Weights of a small transformer language model: vocabulary 1248, no biases in attention or MLP.
Each number is 200 + 20 x the weight over its row's rms, rounded and kept within 0 to 999. Layers, rows and columns count from 0. The size before them is the row's rms in percent of the matrix's.

# layer 2 MLP gate, 256x96, rms 0.146, rows 200-255, columns 0-31
106,197,202,179,188,208,184,216,184,212,180,174,180,187,203,204,207,231,181,196,221,210,247,211,182,205,209,229,171,204,218,186,212
101,209,243,165,202,200,236,207,231,168,196,188,227,197,193,227,229,176,202,182,197,210,191,167,221,192,193,220,237,217,203,209,237
102,144,216,167,197,230,163,185,174,196,217,204,247,189,201,214,158,206,188,194,210,222,224,205,243,217,166,173,210,207,225,221,200
102,171,169,151,208,209,183,230,196,183,167,166,202,160,192,157,175,210,202,201,225,216,221,208,167,193,186,218,205,189,206,185,203
103,221,195,195,203,196,226,179,197,223,213,197,227,207,214,172,180,188,211,196,191,189,192,196,197,213,195,220,233,184,220,200,224
099,194,223,216,220,206,225,217,203,191,179,183,204,170,207,200,200,201,189,163,184,198,186,193,248,193,217,213,188,217,210,201,187
101,217,194,217,197,220,175,196,202,191,188,181,180,199,238,182,211,188,187,211,202,203,213,146,200,213,236,226,207,197,202,227,208
102,221,196,224,175,177,210,235,206,202,203,205,183,173,181,201,213,187,197,210,214,176,214,214,204,217,211,197,160,175,185,224,214
101,192,171,209,226,208,178,196,182,239,200,193,221,195,180,199,197,220,185,223,219,215,199,182,182,231,182,178,224,183,200,234,217
103,200,221,186,202,206,225,134,182,220,218,190,210,203,248,174,198,212,221,218,179,228,213,219,191,231,180,191,235,196,186,208,198
086,191,215,210,183,183,220,211,194,185,186,214,136,196,203,207,201,217,186,197,208,216,193,233,189,202,156,175,209,184,190,239,238
096,193,203,186,236,178,215,172,155,182,228,156,211,166,196,186,218,195,180,175,209,234,220,169,207,222,208,223,196,228,208,195,209
097,179,213,181,208,227,160,169,208,199,195,215,185,227,213,176,225,183,223,194,224,206,216,198,189,200,181,208,201,211,186,171,203
099,175,188,155,206,213,198,201,194,185,172,145,233,180,203,187,202,202,187,203,216,185,217,191,217,175,167,220,218,168,253,186,197
108,220,199,190,237,200,197,218,179,167,237,223,229,178,241,226,184,224,219,215,197,209,211,200,210,205,175,218,179,181,189,180,194
104,189,186,165,224,233,174,196,139,189,215,211,230,181,204,199,185,227,216,192,233,208,184,189,201,185,190,220,180,182,205,185,185
096,216,164,199,209,133,213,227,232,159,171,180,185,191,183,198,204,191,222,227,220,208,208,218,194,198,193,215,220,231,201,184,187
099,185,197,202,221,228,167,225,191,197,178,205,214,224,216,192,180,216,205,208,204,198,210,187,199,204,203,171,181,173,197,156,196
109,211,200,176,215,180,183,194,197,209,237,185,203,199,212,229,233,248,224,193,178,192,189,172,195,221,186,227,184,202,190,181,231
104,229,205,206,224,206,185,166,200,217,188,216,230,167,207,200,189,224,181,188,203,229,238,246,190,197,215,170,206,222,195,214,173
094,204,182,235,228,229,178,245,206,202,233,161,228,190,206,197,220,205,230,173,196,169,199,209,226,187,199,196,170,189,187,190,173
100,191,229,253,199,202,190,167,185,205,231,228,183,211,229,231,215,231,228,200,194,178,169,200,210,228,192,167,193,204,187,203,194
093,161,184,198,219,183,219,193,177,202,209,195,195,205,157,187,213,194,194,214,199,191,212,188,212,130,196,201,219,208,205,215,202
105,215,205,199,198,219,192,205,198,193,159,198,182,201,198,201,199,204,224,215,201,208,176,219,190,219,166,188,217,229,169,205,226
099,207,165,198,191,172,172,194,208,212,179,209,177,222,193,228,192,191,183,239,189,213,210,199,225,238,186,210,198,206,217,229,204
086,180,213,194,201,206,197,246,219,205,195,160,202,192,178,183,194,183,195,218,213,198,204,221,203,157,191,191,194,201,213,191,178
094,177,197,208,192,186,180,234,208,186,186,182,226,199,198,203,200,185,207,216,239,174,222,215,216,226,217,210,223,184,249,181,193
094,188,190,196,180,235,203,223,215,183,172,177,222,158,222,222,192,182,219,239,193,203,210,206,224,205,219,215,202,206,208,221,174
098,165,151,197,183,192,204,205,208,209,191,171,198,203,227,219,196,189,163,225,195,192,196,227,176,205,201,175,198,244,198,203,194
101,179,203,200,194,188,200,184,194,189,187,222,163,189,209,202,182,196,212,226,218,226,196,219,217,255,189,210,201,223,195,204,177
095,181,176,218,240,193,202,215,205,212,234,205,156,188,211,212,157,241,174,199,183,209,219,196,171,205,186,210,175,192,161,205,193
101,207,214,162,236,223,176,201,206,187,210,196,208,181,201,173,217,191,210,206,195,212,212,203,202,207,200,200,186,186,242,183,194
088,193,222,201,222,229,187,223,242,201,192,178,209,176,212,167,199,190,218,216,232,209,171,205,193,208,147,217,227,191,222,171,205
092,206,243,197,163,199,200,200,191,187,231,194,165,169,204,219,223,194,187,191,195,211,186,211,230,207,203,205,204,210,230,202,169
110,181,213,197,197,170,220,228,203,168,221,223,219,167,208,188,173,179,207,177,200,232,196,206,203,185,204,221,202,156,190,219,224
097,201,191,186,209,215,184,235,189,202,163,148,196,205,222,199,200,197,181,192,191,193,187,197,196,219,200,203,229,210,172,215,205
097,175,210,211,229,219,201,231,194,186,159,188,236,179,201,190,207,168,194,208,211,202,204,206,225,191,206,225,216,190,244,201,218
104,227,195,217,236,197,234,201,176,184,182,156,201,185,185,186,201,221,220,194,202,233,201,206,196,168,171,249,194,188,231,178,219
100,159,227,205,199,225,201,210,207,173,202,200,221,170,176,170,228,180,201,183,218,196,192,241,217,219,167,209,184,184,221,202,194
097,175,202,233,173,164,229,206,212,181,206,204,164,174,207,193,179,197,232,174,185,192,222,187,224,212,209,190,198,189,196,198,182
096,200,208,186,206,207,172,222,225,204,176,187,233,170,240,186,207,181,208,219,204,216,196,210,214,187,141,216,197,228,227,191,193
098,207,186,202,203,158,200,200,191,225,232,221,223,175,213,227,206,196,183,157,216,194,205,212,172,200,226,188,198,172,216,183,228
098,182,232,220,199,164,193,197,192,251,246,168,202,189,224,224,213,213,199,192,172,216,186,186,183,186,192,195,212,203,184,191,218
104,178,203,204,240,209,196,226,182,176,204,175,220,181,216,228,172,203,209,187,217,196,224,210,203,194,230,183,193,165,212,177,197
105,214,207,211,181,196,190,206,226,224,217,203,187,180,218,190,197,219,197,183,188,185,197,248,195,212,175,210,195,179,218,189,177
110,173,203,244,197,208,248,227,204,218,194,194,192,193,202,157,184,188,228,165,231,173,182,209,218,205,191,156,210,186,215,211,174
099,197,235,213,184,218,181,216,189,212,181,183,206,194,203,199,215,201,201,205,222,211,171,186,178,200,179,153,164,210,177,192,212
097,176,216,184,216,180,217,214,215,176,228,190,236,180,190,190,195,190,254,182,219,237,223,185,235,210,187,217,231,194,190,172,210
099,177,216,192,235,195,192,187,221,194,159,202,206,218,148,199,181,221,159,190,195,188,202,201,178,207,203,219,185,215,228,216,238
095,231,227,184,245,193,172,238,206,191,209,192,210,176,203,203,213,172,192,200,223,206,185,201,205,227,205,185,176,211,197,205,186
102,173,176,200,223,216,170,205,200,207,204,202,202,197,235,197,228,222,206,204,197,235,200,233,169,243,209,203,213,221,199,191,171
091,180,229,196,243,238,185,190,176,208,207,174,228,192,205,192,177,210,205,226,186,235,205,191,207,170,163,187,215,173,200,227,188
099,212,206,211,228,222,176,212,245,210,193,191,201,221,195,182,206,204,213,216,223,174,209,225,197,224,189,170,190,224,206,182,217
098,226,183,222,186,183,204,209,194,185,177,218,181,196,177,192,191,229,212,205,170,175,225,211,202,198,194,164,177,208,228,213,205
097,193,166,201,212,194,220,220,235,158,189,199,192,240,206,248,194,205,199,186,198,217,199,217,185,214,210,184,233,219,197,243,181
095,178,212,187,228,190,220,195,179,209,202,203,237,197,227,202,228,201,181,225,201,242,184,163,206,218,180,197,208,214,219,188,169